Part of a small language model's weights.
Size: 12 layers, 3 heads of 32, MLP 256 SwiGLU, vocabulary 1215, 1.58M parameters.
Architecture: RMSNorm before each block, no biases in attention or MLP, untied embeddings.
Training: 115M tokens, 7038 steps.
Each number is 128 + 24 x the weight over its row's rms, rounded and kept within 0 to 255. Layers, rows and columns count from 0. Numbers have three digits each. The size before them is the row's rms in percent of the matrix's.

# layer 3 MLP up, 256x96, rms 0.328, rows 4-52, columns 0-95
106:107116137157158123082145117141145107113149147080117136083120153114144101144161162143136123100149172147126122143133154152121142111136135093146114139114149140133100155150122100171118124121138160170166128079097157104163118172132089116166115080130151132133138090102109130139165120140140181138
100:108087147167113111160139122121155070095136144122122097133151109131178119154140180072127119129094143106144086115080097102125115119138131134161103157151128153104167150115131126131113127141143132120100123092194112170100122121115125112145094093117132166121115154139099134106140131141131122104
104:119152149072130149108090152145101130105114110132083114142127091105149136131122099113091148143128112134146127142125186114080098176134145108137125112122107126165176123133151088121148121116128158127115128148136165137144136118152106156136102115161122083105164125164076089128087110135146163131
100:126103141145111152116096149139130147135094138131195136156112084086131125124150125086120153116135099147164167119123134147110131107138118135131127100181139103122132181121108171082112123122111173102120119139179109135109152081112111125155128104124102147095123106115150130139112137111140062129
105:123101088101088143143123140117136152125099139084148174111123126119129131137099144138155131096150116137123130118131128145152147088105130124148117065149143118112113079137085126113067161133088105128119136127119067089114148059152135134107106142110132131101156102115111130132096115127110143090
089:131100156116125138121151092126120134107107145153136137166147124107132138132114085098148069079154161112121130124150148119156093109116136197108148144130158123159137138141093122082124142145119117069149102116132139117097108119132138153110174161128173162132121120122140183146108091147143122113
098:113120098125166146104107139115136115151145101152125148120127141115095129109126112143120160079115155130119169082153092107108121163107117148079089116127149123154124114107160120109120128173152095165148133111092172123107134153112168107112094130151147145139145102125173071126118139083134123169
098:144147115167105122104114126118103130120125134141143097166149111142162105164139137112113118140144110127090112124123107111159139109187162101131158145075140130150112169092089124134119105148124147148124081125097139104111141136150113096154127140082090129172111168171140120090159154098137088117
095:077133105081123114126115087120154118154152103116080163139105121117126144158101120098140117127131172067145145153139147125115110112138105111129118133170107132111165122110152137111152144161151127096164124133153118104141122105080134146121114147132075090136150138103066157147130143091154133137
101:096145129129168142143110107141083138107111118117136114134138159158083141145167134096113160128096077130084121108121152101124137131107127094173151124099133127120101119129190129180167109126160165140131088154126118094150151140125111139122128104140115176133119099097114114104134151148166133162
097:115118095125125159102125121131109132156158135169093114124109126148113117101121139081154119071113126106128142106109180126109144114126118125091142139099115129097175193154116143113160125093148177119146081121143115167166158148126094138137107114141117133111105113147159125131177112164103131145
110:121134137100155112083140135140115111163134117147121141127123142120121098183100126136153156111104141175119121135105150121113152102139144146109125145142158135099105121142158072139123059136131113129106124136073117118157094160137160151113181092116171119143091109147110134147163090170145132121
108:090134084149106166118100136150125156141163110098108151126108111140140185134104093137105138138113136141139140140165103110143125130156121139151081123157137101127102126142132163119154157107166155149097142087132123099156062115173150117134173151103122171109137107149129118097116161104131106141
100:145131122139083126158159110125111121150131115135093148128150125128182142169135177106079118120125117100106140103140124141121126137193096103116139111135129125103132101144114131164158135125142147133122116135134135089162165114074104127121128173100123151169122105054165117164145116143140109142
092:144121123165125152118126108069111185119110112112157134118067114141116134136161079122159140108138092124133145116155145137129104089138119136139149140130158125117119158151112088143134124096134149132105133136121177150146122149155099128096160152166087164101152117166106138137138107117186096108
116:118133117127098105125120148106129125143159120134148094115130103114108150140107166130092126125109109127160085113123118129115117146114117148135086155133070156119148128127183121117175138112162144169135071131076156119118119167062120115148105108124148111138096151098135117151160156163114142092
109:087104100148128101139146153118180165171093090139109160081111149135125121123090158173155095117118180165143098119116148146152129118128129111156133124169128134141132130115118120129108110098112118090156125163100124122151152121114156130133161133093149121149149104130125113180097119081127153100
097:126133149168140170142155084141103157114153139167116141131122115114111135170139130132147115133095124131098155130164131124121089113115118118158168117165176098195107163130146180132145143079122157155125099116103141146113150143169150159118170087124142135132119138139127115135085095126118139133
102:116113095126151117174140110150118124181114091167122135133063097145128091125095081105137146093127145157109129155157153144124130084142110146136170102170116124154098079151070120121117120136133137125139113133111126115143163150140149098129101138103095125115168153123123146126102135156118142097
091:174101107080150100103096150058104151110109117130149086120151118121127147128127093160106146102152121087160131131117143159117133114108168163091095144152103131132131064115089115128163128111130106127108114115100139103113149122114108102140118113152130149108158142137116064134124129132101127137
102:137128092149126149129108131110144131159153096110079155132140119130114106134119121114161142085085087098092142101128107148123147141111175137159144165137139108145089105133080121071148140141076139141120129107117123163088165122122098172151109136107146147187124135115124137152109150120157132137
105:135137120128136204128166080128123132143149108128142094161136081088120104132146118120141122069182105108102135100140117104138125139110139146112100149111114119139094134119113152080097148168147154112152148113137081152120153094126083100160127159121130162138154138146134113127128132098135105149
098:129167127106101153129146128084099148157095132113088117153158107115124131125166123102098142124142116131124138113139145166162112211110164136100149129132124137138114135136108122078125127162134111102139106072129074112153162118166128185131135124177165130104140122156142118123127135124143142139
097:137150127126080133153155104133098120166112150096094093138133081088098133120182129109154133130144119180164092115105144148106106122147177153161125122149125103120127129152097109136111130092138137121147104116125113136105108142132124099102095155128143127108106124052148144125088118130123131178
111:169136105149146150117123116094137125138143136119129129158125115096118145134084120130174130130097109111121076137147126162108133117149107124134148098169100110092170119117107148099138117149115181124091072154140140138137117104109187142094088129135160121114123131096063096132120102110132128094
084:158109090116112139116145126117109115095123138122144125133140123135129166132059113158139170107120068089137099100150081132132146093112123117131133087164150135135108105156106118097111160146111093115129136102113111113128138187087123089125174117104104131145117152131137108144114105116134138071
085:130169106115138122144105140123142120117121131126122170162106136132132145123129128180157132076099154128104081123120119121120105185114177145122148111099122172114103075123160116131089128133125102089126110095132128085163163115135135129130104127121116149154097151145130111125139104053099136156
095:103131120111121141130138124112136138106148108121160158103141129167156133141116151112119121115117162090150071127128107109119161155124104095184161112139137095080115142110129102116151176095141074125161154090139118111110147148103108139153141141120096086118116155118165166151147137124133184107
107:138150148094106116129114149135148146146144151118130133145119118149137111103112112123116166121118131106150115123144077108130135112168151079125138072126112120138159103113148166093127172095146159134116143118140154103149102160117130108121141148138106112193094129078126139100202160144113159155
089:196121070211142153101128145093137135097152137136084135127126108133152135154113145133109143122107146104134093127075088171146164109111096084126091142106135126138140125151100125129106090133129123144139126102104124147100118100141116143124117146106136162124098167113118136116119104133157122131
101:076138152123139108114150117144136109146108138129131173133152129141116109066119176111117192109158078167141131133130103167115171140154136118146143105153140113126112125143104157161128125107120159144136142104172142092109143095128113098129089148146146076163160135135156131128131115119166133114
102:112169143125174155093120150125154150096170153144115117143145145145124099135166104140111131149119153122145098148115132139091126107119126099145138097108173155119129130124162156140132105140123121165080119136136172155096182137131112128147117087144083081132184161130134095122093102140114132145
100:126152131099107110101172144146115128121154120099133138140132160126070152140139132130128089140163110156095145130155110176092122168156131105153170161125136164135131114131181119139111144127134177158134127117089149130116172133120121108155116107154131070126125091142125131136130155142123070166
083:122118110141101142115159109138112138150130137117139117167118055144155139188137156110130125086161110091112136093103136171122126129070113120108090125125129082135130082165133122084145122112138138147134124135130163153094152087119130135145089132119122116106128119128134113135107139192140139170
099:115106145082165113113116147091133143101115115133155136080132127097116139117163144134125156138126119152159124158140132117144113156056144118140138151133093126093148128081131137164081093105119104149135154137107126135100126134099141084184137115097154135113150135111072119109140131130160177136
082:102105161112111099127123127090113150141121114111163156156105123116132167104130134127119129097148096128110092108106106149104133168128153128087098123078148161107110113097122121122132156113117143151118158154125145118159069137105085115100111162160172138107126091164110143092097177130141097125
098:134144170185149135104156132147129137142123121130071098126135085090127143099129141137143122165124147130094135160143081112137117120147123165177166092145115090107113099150103134108097122169143111148177093152110123157140137118137162108109108136131087125131162131152143104130176149118125143146
096:128124088172145136175183123140121085125157106112122141170116121129121086101073106163110064089107149146097130122133131122111109121104100121103162143145121133133108094150101130145107122123112121105106155134133123133137160127138103119097152160115141094123178102119154083102114139094130113144
081:130104148074139160156100122123160136122127150120120119132110118103117134120137135122126143139116102159145112098149126147094100147101098125161123149148114197112093157137106144132150124158141151126068152134144091164096130115138188160143137085125071114122117135126092160119164112138105094116
099:166154116117101133097120127137113147119134160116118162139117136107132156155143134148150146149132146109118121114157149131104132108164132110138112136126156138131138108121179146113142165150079086134092131097146101130108161127167163108128114098151154144083136182157123096143089158047125117102
094:101099172105153118154128151138082155126139143131116149110171112108148156121171120135187143119142128135155173140151124104134142132101127133132056103173147139163131120121120141145157101141074149170148130135115156128102130095160115115106141156134116129135125070096110140099136112152115138144
101:162088151126148147134136127127155108146100144120169144098116132141089170119157141082110134153112133162123097141111177172116107152111105154172081135147146161088159135152120158144106130120145155159155111183117150132107144116118082123133100152109099101121113115120128145173138127159121134113
098:149115131107137117114152121137132100119158119164118145136131122108138125083075111106133132113177099114142151136150096148107163089111104122130105148163066122138118111130089125106103147186116140098159163099134147147111142127121146138150101138157125141092076102121123158109112139179126151079
096:115116165144132126139146138129135080121140114113116131136169165168134103124123131129147169124130167159180108128154118162133133065139101133082158114141153144143131129127120122092133158146131106121146165159089116085110142122172164196105109101089136119123166151140139113119142107144113137154
090:161113120108144140118136193135090171167131108129125112143122104122128117133111151109163073099120109097116105116119152121144110112104167108121131138079155086155155119155075131110125090107108169152119130105121122087105133104109112166105157142121175143130157157105129133138136101156151144146
102:154126112108145177130120133127106120122099134128142155126129114125094154106159074121110139122147130101147153106129137139130132111149080124110156164099161096138105141115191163132158134112168148105177101126147142112110138132107125097126085162145150084131124146180159126176140144163110118155
089:092116184113138151126139095148127169109135142150143167112124133126169125139104116072160095104092168170128114092124120103148135105141151178102127159143131110139096122151163125130160143196125110120105088117141125133159148120159126137144129130119135130102138109135088085156144127150137097118
104:106173105085117137124133121092147136140082111125141137135120094122133138173175142111119156118154108115101183131155130106127113142117141131133105152110120165104111137136156153112158159113108171131139123198103109176158179133153131107149117096133116103103103144099152113153120146120083140125
099:175086114116161128111132148096095131156122114127185128126147142133121098145145094117107095119089113140132079120104131135140106164123104150092124124154152131166135137159153142127118082141120164148154125158097141091114135139120091157129118161060127150139120115140169140128121135169078131117
# layer 3 MLP down (transposed), 256x96, rms 0.18, rows 4-51, columns 0-95
103:103120099150092166138117161162118129117167152136124140094107133123154086086170112113118110141128168150144108133109123099092123122133136112121156130128121152090098115142114097181114134149113162149132136124074126169144139111194113125118101113077135138136095108090122135127133154147153145085
099:150112178147164102131159108095152115091063104120090122108130132129072122125159149107139135129123138154118094127116141127177133164085144148087137137127119132195119137119123117105141124133152121114145096113144168137081133125140135125158117149171152088093128124153141135128164126157137115117
095:128072169154088120157142131130143160165150103143157127102152133125135116165164140092122102098129123137110150089182137112151126153104126110105146126125116124091137148122097152098081103172167094115147084130153093146128110139092121104140171124118099117110100119106127113115157112143110140154
103:100096148172115158156185130138112140101080132130112114105126130124149160096108191128097140137142107091128113147146153132150117089161087093168125143120115154129132116137109120145155129136124085143138126146139118149123140080129129162148145168110134130113071162159149119149163120151161141139
098:124114147158148133096133101133158118118133125142094093119099155133105111142161077111083110128152156174134103139143161142137131131118124100132129119144130127145131168134166119106171098113105104110145086130155136098149101109102139111073151146146140106121109099154114121179120132101178170175
096:145103131158144127148097108131162111086103131084079117126112125125123160113139135142109126109112066160093128127158136173140180126138094094137109110145140104176097163119146169168157128132142161115106152114113132131110153107145149121110080140115105135106136162120120175147094108120144129145
103:119093128128131143138110115137084129140099137133195114089170145154144130147096095106152116092130046121098130146102186135118144100158117096127147140142119107143110133144111127146146124114087134194137127153136133163156136161113099112126139162165123160124133128113094117118122140134152126121
094:096077135094127143146161126152126155145111125127093124102086127154116124162162092145125136151098132142178147090126123121137147172154071132125130098125146136101119110151108077094140170118122127130109125124120076151141081113132139106099133110161096100104075104115139131142134141146160130124
089:068132156125177141118149115155190165159188148133130118098124142114106113120113088148157141117184123127139133145137159087152136111116090120116116133116095120150143098126148114152143139178136132133108113101142115121116144105105155179155141156125122116125179135113101118105152129088129136139
089:146135150132132116139144117166100132142126122137132088157153149144122168159165092151133128082117153111156110117134144144106127095102137092150137101159157157139159116125107157118091110160141141093084091088127096124146104156156110157134147130070101123175141127123128149111125133099151169085
099:145100118143140114153102088161136118122068104155119140096152110108134148138184093143087108109131114117115101142138114147123177124117182138133119142149133079141089104118193126077143114132136106134116130179106129114141140145111124142131090182128142134146137112165136116129110100132152121130
093:116100138144132112125107125091160084183140130184149127106153104136137120150148142097077131114139093137096121132108112166125154159135135160142143132121140107120105135114131164121145152097118161127138072117112104182127135086084149118125156125114116150100130164136154091098080132133122148158
105:119140131098129123134162131119176101171140111161159072168122138144157079176094115090134124141120102140148174128107116092100130126117159128116124143133078119123140087135120130172138090158135122143168140100166114123110122094095142178128118119138114126124121126146140135101108123095143157161
097:143109172081122149104138167097140099151103124110110120095095103121185129118119100134109122143109133129146103157117166144186126070091135145154123123116150120164123126117112098105127123126114143141108103130165124162144127161163135119132118131149119123103128108095085088149145149095099181106
100:153122105134134130102170142131123177105106133130138138146125119133163176163160123148147143125117118127102113156096127131080116168133134163132122108122146144108172110129109120138141163130172173126158158117079132137146108106094158091159077138142152150119120154142145156140189166140126161136
108:140128148076098103127091106125146146124142110099132105113131100091114108134114130106124122123129098197092096140123106176151134114136089171152116127134133121098122129087180117129165065072104106097152113155184117110117141134130108127110135102129154136137087117152130136127120127127134131132
104:160131147142160083132099142101101105103098148127112113130074126123141131087157116145112118118156129070148086139161118102087121120092156106102114103143113151134136117110116088162132129151155131106115137136121173112118139066118088171109154121088115093131113148109107130104144112137158118150
102:094140084129085104107143113154113121122104128099131110155159136133109121134093112148148119123138094136144125129101116148100136130161109122115134104122159157120103105073160125150133144178177167112132119121175155154131174113146107109135140111094101109156119174165091137163118122151120073126
103:172091134155067133110141151136175143150166138181176167089154090161140131129122158115152086101125108110123144095130120123158138079121131151113111113091107093123139133109111150116133137119115153119134141102102150096100113128136150132104154116108146132138129079132105118159117091153144152118
096:132108135127128131116148126137178107098125130079065115131128155109149146159115146160144136099132109158169110154142076121150143120156142115103148135140136133150147098087153124119130101117141157123117113163138159143086165139142137158094138156108155166158077175158138108138152081127125134138
109:108161153142153153113119106139139152154110089129133137142105120162139120107159102115133165127112137142109084110107101114138136133106073101104110117125115154133130119182132101082124160155123099152192114172139101162127099132135100087075149129145141144135153176107098143118140109125106117105
107:099050175112135153138121107119102071145126141112139148102121118127136181121103131118120096106094086142148124088108141154131143135111085098171106134140112156137112094143121143110149089183100101093130118139125111152113128114140143149151137128141125119172111145168120107129159156127136136148
096:194110141141143091136091122120148129108123098149154113121142155119155138127160123155125084145134142156099101115122107142138118116088149102138159140123099109137140144099153166119153156148131099117133115104125133118124169112121157128144153144129147090118140152158133085086149057166182110105
102:130092126142147113056162143122148135104152137140159155124135128106149151146127106151105103122108162090155128106121123131107123120110116116183153151125135112126169139129161139097133127174114158119156130114188101148142083126136108172115141108142113091161100172147121143103147161135149107088
105:145138089121132128116132141087154128147097129186128121144163088109135154158105104118135142128097114103114061109147130132121120148134113125157125153164093144112151158153127119129131136121119140144107089070150077142116112079100145113129086154141139150128104111182127129091159155141102151128
085:127142115112126129146103113082145110122116165087119077146145122088145143116102151134192146086137172139156155139118126142159141151112142108081131124116178151124144108112145135125144126108161145133118089139114129147131133139171106139154145086106120126114087143086101083162125115159149143091
089:134109125109127119135160172115139138086153126117141117075128182118173182124132138119117106127166115157141123122112151106155101123152107141127139129144106086155128077169133112131153124100168110097146093128132118122140099105129125143155123136114126048141138147121183138103082122114130137138
096:160125118124128125119102139163103082137127135121097108141139121090132120107101141189131136167116121159074134121108149112138107159116173097079128114154164118130095130144175104108129140170129165122077114138115110117120153105169131117094154093101127180150155100142104133116151137125142135119
110:093160132109105121077129114106173124136099102098162111119111089133072123163140169137146135111147150137139145119120107155135086166147123105118153144122166146094124118103105181139108155128153111141141153154096141158117089102126099126163127132130120117176143121105165147124106154133164092132
091:164100079153131090141157141126108103142100140115121174079134106107161130142136091128102107115105139096102098149107144093101173128135135151105134145178103165112106151094149095077090086154119153153108124124133114113109087140135127126102156172164125111114150113114122134120131119144134125141
092:105056140136127183113138136128092102105106162160164113106119100131144121138116140130081147099176141170145141138159091148152120111160132125152125117088129097159112135124145153127115096111124156130143119138163128083112136127145058129142150164121133086163148105108119120133144118152128126126
101:104109151128172085123107160145116140080100127133135116146136141135093131149120140140116123206147156181145141146124110118098128164136147083142156133123131095141165101118135137139121163145124196166113139126106122157134116147139163131106099132122137077128140111156152097122134105157133114167
099:120083151152109124133117134147161128147111130154116146159137158135094124163107107117133062133161116139133135094122114196116117116149089152105122152135167156139113115086115124087142150147167135089177140109113173128096153099116134120144148142134145144114106119143152121174148113104116170137
091:112100105097101106090182141166150116127130144138150150134113088140110125118157129121122163145137173128108114116146103122187101116091128127117169125126124117083186137158158150125136128103124172115157162142146127130139169136161122121098156147155129159118128124168169127165109114137171111129
099:089132147105145110124138129100136168138123086187149124081096120092116140131140130098139128114120137151111138141109113154121100149105132149121121128114095132151142180089131179145133086141119121164121167096095159154145129111115156138138117144121114153056115125115108115087141134128149158078
089:140095098131133141136148143168136062115096120158140117142156124148109161098142120100118086144155168116125110073159141132169097106115127127063132163158141087112174139105123122133123130106112139172129120124135111170112118120153146134142123162104129173122104146096102113148102151113139120120
102:126152106152134097088126162121157183129105116077131156125125158160150122112147139107123131151121145158106094097127128124115126095051136172117156144178136158161104148114105125108081170146131126133089108124120133140139139146135108150149101126156132146127160123107098157158149130106114119161
096:164096124157102171134125156128131118161115122138129137160139046120120130139159133157159129128135102108108129123169139124130127100139189090117113144117115137111138137124132122109178160159098156068145108108174138102132133124107134098106128121134129140153175120118132128103106119091107180110
086:159110150096098111144130140120139159155149134143082112143061114132142152121124137128169158120133103124083154132114171103110136137116147129141130130125140185091100106131088108160162126157136129111119115091116132130138143123073122107108170084100124097114174129145131138122149134151154082154
092:080108140124143128095123159087113102141144125154118121103118172168106087142110096169149086107141137075163144144132086153110144162115093132130161166114128118119117113124155137157121130112136121146125144092123118168143119111130160080123131142164123128098116183159149147101126100100099116113
089:109144123125124156142143142124161160078069105172146139093143133128164131111117110168100128141108125139128114134164107114060113112135131092128093129149123165171081138115135157118170125121136127087142140134142165129084121142166126125123181134111144135138123093102089127144156153144106123144
098:073151138110169089120108125118125124091151118089129116127089147102148112144114105137152094135165122088129144114137142123134102043166133131153132093091134133129162126122121117140094104166129121115115107131161114143102102167142126100094126119126115134141132129194133128116086099153130131157
095:133153139120110128157166120081108151126092118167095138124087127129093124157098181113149124122141155127135134161168199120150125135165116159128125137144142139128141146146123143112106130129115141153137115152095102109179108155110143111140099128096180161100090119119145101122094159148156106111
099:130132090159109095159140119077128175116116129139158122124116076106139135142149179137120130109112125120059184118068153141129109126142139150171148093116162124130090135122134146129154123145115124167125108086150127127172120158149125125126124137132156162106135101131084123133154101153124137113
097:084161091118147131127095144119124126087166109097108125120111145147127148125113163135099108100187156120129109137132148126130114109138160138127093162112148073161125129177165104102117148088096168093134167124124108149107126144113137160138149132143125122112150155079104127145118092161089130113
101:086102110128117123115115211126107094110116131154140122179154174117117101074137100125141098115114138135153105101125148143153148134128129138136137128120116135145122142126094144120108121183101128167128123134060158138122204103156159132132107144115146129117113112102112150117119121131116143158
097:065107111161112127086125185089146146131135169142145110137148147131172135099141118072156138113115110125138150136161120165082106135129123152108148119145116149137108177157132124174126119099149150127115156109100105131108100081135139159148095114154131136136103118156167116142121109143144100117
102:113092144156163149134150123147097085127167081166094124121138126161159135138136106133104159114131108133124118128106172153128124192100097143115134080131166100133127111146162136091141108118139111104097130105143129081085102089106131110083107117162153139130140113122124125134151142100141166147
# layer 3 MLP gate, 256x96, rms 0.317, rows 5-52, columns 0-95
102:185148104145153116115148161133116161121096107102113155163151144157110165112112091129075127130139114147084121114143168140128123170101089159088138088129118123191090132114122125085120140123131126112111111155089115095142127105137128157121147166132148137151176121124158115108128121136109104131
098:130111175105142135129123116102169085133133099143122105091105103099137114112148090139100163156166118139140110151094135152075137139142167112120080089114095116152106104094160113122149114075114124119103117128103152150110127088146107113180086125146135147109130094131114115114163114121141149127
099:178112089127134110086162162130163125116164139127110117144135111091129150117074119135191129137125143115118117138137134140126124120117163146103121141188145133114138091126115092101163119068142092095138147117122127134153108153128129134122099127105143136115147069153099101165107103153121093143
106:143108129112092140135131146174113160123199092092099113107127149121155132168112153166114153123141080141128147137123151131174163122097165138143103146125144120148127113148108090150114144142121116118136130154157120096091103147140081113101142135096119175095111113141099167130129122152119160095
104:146133119123134198143122129118134155156141117089130109128134093153099107167117178123077129121111111170118144133122132102086096095126117161140129124140150107144109137152140163121123185130160139158130166096140149100132171097170120144130102124105092123142128145151181114141153099119102145120
105:115100131102115128162135141134070187129110120135162133121106103131152114104116153135137122160104091121169116139109174143104110115114122133155160110124085118161118133104135126113149144126108148083176139151166148129101161124132117094090182152171144131129123128138146115155120093158129135074
092:148170136157131105105100120154139095087129158129126124159132146140157102139158130130139121165127139119110115163093101101150099124098151106167164139120114125101111167138094159154124083121152149158131097130105119095163118115118153103126087146080137075170119176113094106118146119125135109123
095:109114108107141095112085112108142121164158119132065161155126117136151126129130147125133123127122165115129111107103168145124153123149105107116121142190119159117170131109169146144196142141162112092146145112155130084147164126134090118099113148133107136141133169123117149165144147117173104127
102:124147172138108139101099104075106148135093092123135105124136139159092140176148156126029118115149105141117134098142166138127131159097143139150120103156123118133125127129157143116116107128142108128092129148126121105107147132130139155144120091131106118098130109113161182150152149117074113138
097:138143181120146123099158116127074119125128151121119138089091089126121139134116176140085117116163094142118121131103076105102129118160146124078103142138135121153121102092120159156151158136107123157138141164166177097125108095118133110130155162110166106154139127105139144089114124138114100145
114:085145133121167140094145136127135065126141111135077153124140122132121119190117135146143134106115114158100112155098172121106144119125143133132110129144150087114099110129123066128120102143144110184134157122119102140116124144168140151123165114134156129152091133151128130172157098187142136122
097:122095098152116110104131116095105169121136169127107151097134151103107146147111125149124130122102129167066124110114102127142140080131084101160119113134131099155117142146109117122114112109091133169158133092098121139130113106180103105086064144107125157096135136147116129157133130158161128101
095:150160132074084130115120145126121130122112106087143137107141116119095130127186122146123152182172169090136130161127141095124135151141109094157129129099106160055111132142143178127166136154142162149124164118099136134127153146101133116120122121122120150120149158150115124147114108177114148136
099:118180125115125165119076153140111132094137153144115122113136124097130149136163115083098135127169133103170117151170156140087117168147099085134168128128154089127157118079178144121144135129148172119106119136138141112121141153157137126137132102126113110100147156091101132134090124151144095108
097:139137126130129113152134146136159141131105181146147192091096143165134158102150129098106106146150120130106145087137139128120127128098158105075148122082152157140110163081131126068136132115134097128118133132088165134094141147110150115178130090111141112151152107120126116106146134116107110092
100:148129145119155124149130098115127087153133146140142166114135137112138091119147096116122160132148124107136071075110059146123149137114130136096148153136117138159131136106174130131163130147117136122139141097168140127093126108116123135129096142050115109170082154129146164127118113141101084127
097:144076160132106139142137092135097153118153098107120079121122099110139091161072098138111185118188133145098157111138121140126193132112091115139116146105119124134130153143091142131159113137117128170095144157128115154171135140169137118125137102121109114151134113109128150143160134147127150123
111:106108127103145098099097135153088128149139116175117187101118142126129117104114177159139130142109099114112148098085149123132097095105106139134139136149148135158080155099117166157122154119125141124190129138122146137119120120128093102080130146164137174144159112151156105120098107124122163130
102:124146129107133148134145141177099079128133113169169157134170109117136111112120190126133126139128112116097116116158120084130101146089128131135142109116082119136159122124106111137140137134123101111107186111093113151106140100117160125195137104110081099132143116114087121128136120085167134135
100:163095091131163109109111131117166127121105130117104130153104118136102100096169150151113124107148104131122168147128129109143089161108156151149174154115107096137097113137139083118148149091108141118133177115112100170103154102180126124164106127173160106147090106130132146141146128142144100113
109:164124116163110126102105139163150105122091123114133125164149084091149057123131166130138141123120137060140162149141113093110118145154166161103121155165136139130143154124138135141183151104174107107153149141121156113126108141151115120106142114121089115132165165126131122128115124153125120170
101:114108112142122083143122123152092119146197124123128102082131117139131120163117116138131172157089128155146085156159110152088146088174127151145101140126120097155134100144150088143150089127111116150114115164085149126113123134135136136094106119102093144123114157071109164118132131152123127136
102:113138160111115117162137106166132117136122139075134108136151086117110089116166152113117124105160107162134118151121129160115160152145162139111131128135107138137106121111105162146081101042143147130108140132132119113144164137129112103150103151126152117095151096114140133115111081129084140185
096:115131117118143119109139118091154145119073131116163122129102166131138129107126144132100093130113112163098175121146122105099108163096107134104151115140120125139098152126147171079136151101095150123092128097171108116118127144139132160148108125160138116123157089179089133156144120128060116090
090:097121139113116105159144143144147116132137138171121160137119160113138113118201150115070107148134162118135154151137163124102114145155109138157134176087087106122158163123107137118127110097130147144142145138110127170111084073133138138148086097153140125106128117118088143128148149121131114177
093:146163128139153154074109110169087116123153110115124132115154123107118114163105122107159129084092136148109093100122125112150135133138121093131187125123111099145084152100136105189140131140168131154124124125100167114145125144167146120138145117168083130181121163128122137136114154111103145113
097:104118150130104122138106122134172138135102153137135124129094093084127129162096106107130147131163138083151111132109123192150132136107104139164136155126119145157170100140103098117099097105119132170137121147087111148096162055138148110153119102117138170098127144099099118134155122128152104113
114:131123137123175158138135137142113170091140130183090111117128119139123166105203133127110104134129114153134139123121129132141122111125097139081149128162181130192096181158117135118088073130125138133119114125148130123125115106169116157099108126109166110100118121137153125133130143088122120111
091:102153131076135097122153134148151127152132155136117111142112166136132156093130147133165096132155156122098186132158155117099120155139170170102131112161100112124106125094166115130141130142096117086114154117121117107163147160127166097106137128137167107098100103155112129122099109110091087103
093:184107098117149089135144155123149123162165095120123099135120111139112153139137111137124084156116127102116119143130112078144098105088132136113113190096098163110128138113127109107156134117105109131087095133078153154164114132108124108113118176108093125108133088159115123147155124132099119166
102:108113120131122144127148109130141089151112092087144142146109147103157116101116120123131139142170096155116119114147111128145150141110104130133114167151131143135106167109115201129118173162081142107174127115150110110103090087136146104095132135110168136156092140120100114145092157100129148077
099:136149130071125118120155092126152152124146128153099139148129151117104132147126122159100145157127107135128137153148104120109091116125158113173142142121113106133133140117164123152121169143141127170112123142065097117140157192126140100114098127158136135122095114154073122158131177132156073096
097:167134134151151117169070130160125127107099103157114139129157150147167139142108106121133120124113078132156086110109122106076146167140115118189138138137108153148103124112115077115151109130137099116125129141097142134113058132087144145148125124095125172129138132128108114107129116130080146134
109:155141175132086110151178115187122081123141102093108124169156130147139110146086127140120128159125134118155144114138150107120121132129126103143118171155151139124129123109127047123142141133111144109165099158144149114116127140170125135152143137148114103160165136137125132176119124155075113143
086:146108131108126151141151129140122118098143133148111106155140114109112133171087116119106125170113132145137117143119119131144115127116115129212137111160123134137132106165133126089119099141153181061134117161101119134090137142097178189120149107124080113132143101099089106152138128119155126116
099:134130125087095147141086126157129092108146118151172155076125142110129149096136150124129187148145143121108126087133120110150171113158098084121134130122122148122177152101138156158164141131134125086126139148147175122106167132123119110148142104113089146144129146154129153126082123164144143087
100:161118098099110121162107153126143118163120150124127149123138109115120112091136119119160096117127125120108117089130112118150123159134140117086132149168098162127094131144135145114130147133098092054190155152131128118090112119134142121059138161136126114137165136139132103125076138083094145110
085:138113160083142148174100130167138177165128103092129122161112094137166127119170116131117132130130109141110130162119116141115132119088127114143128150155127132139116148131125137149118107131123145192099093167082133147124138116089173176125156078119113127151128168074159139114117120149123120125
096:173148127129108139141141145147121112149103139098108116168112113120134145123137129103147134166143119109104148103136128132158136141158130074120150170094118132093148120164136146086116150112086153131089160097164126123097168126148102140156118111190133134101112135151058098099131150105136158117
097:134131087124151162068110138123106057145133111155102097167132132145087130145137121132140112105101128121124074163114154136124132095106116175131134177120121143104156132163178147127153144115130103138105118118122096133136130173133111145108094095148130085123116110148138117174116105114163130130
099:156104114158165115143117119137142125128175109119077090123119085099168111139120073085092124120113103134154102142105136116167144128141114148125116163119112125149109148093144167113091119093159143099154131160098118155131123078131131112132135140074141160094098141105132160099127134134097116131
090:161140118152132077126121097138100127113082170148109151143118169101140115169096132106159103160141123126119142096132137103101129132087089157114124097146133099098135156082157144139113119099139130107058125136141118148120163126160117178132158118124146109123136159133088163152156135141147109119
101:147118055156126111132108109124115153098096116127102106116093099130134116154176134119122146153122142146089173130092155128181159148120123132158125114096126105100100131140134128128113133106078141144118094141179117127124102146123086094107116162150147101084113127136142157124164111125165101115
099:093147116106136132175090089126208119116126116130114104140147137107154135128084116160114151154137162135135172148115149114129152128111113127121140119159106110108129137152157093102144179126117064128148163142121128144097121087155139167150109111156129082144132131124105151173101137126133133122
098:111083095136153105118109131136170134118126098116098120133143137095145123158144130155141121099134138112123114150113163177125148141177151181106088114163125160167147159124092125118101122162101145122164113106106087130119165149133117093091145125143101158148103077128112124119104144108164151118
101:042147164113157179120089118110115127134103174134148144130107156129125156146174154115138136088116147125105135100150134118067099089144122152097130137147115124139136149139102140115142123162144140126133133118139134138134088090152138164148087126109138139136128119161110081170132139143141093122
102:171158140100143154094098127106148136116132127176100124128156129136153115144107125115098128138111095137149092118074153134150124120154142130135130164134066154140112122116112094117158137081165153131135140147118186123123122115127142123172127131112171169120119115171161132109150180167136119157
105:149153103136107127128126131139196093126154146120104153103094137115133142113158142169139151121149097112143142092130115148131138109156137154135189099149077131077140132112111140129121087108138150136128118152209144118137148106130170098093113133116107121097130126170111145123125136088106117125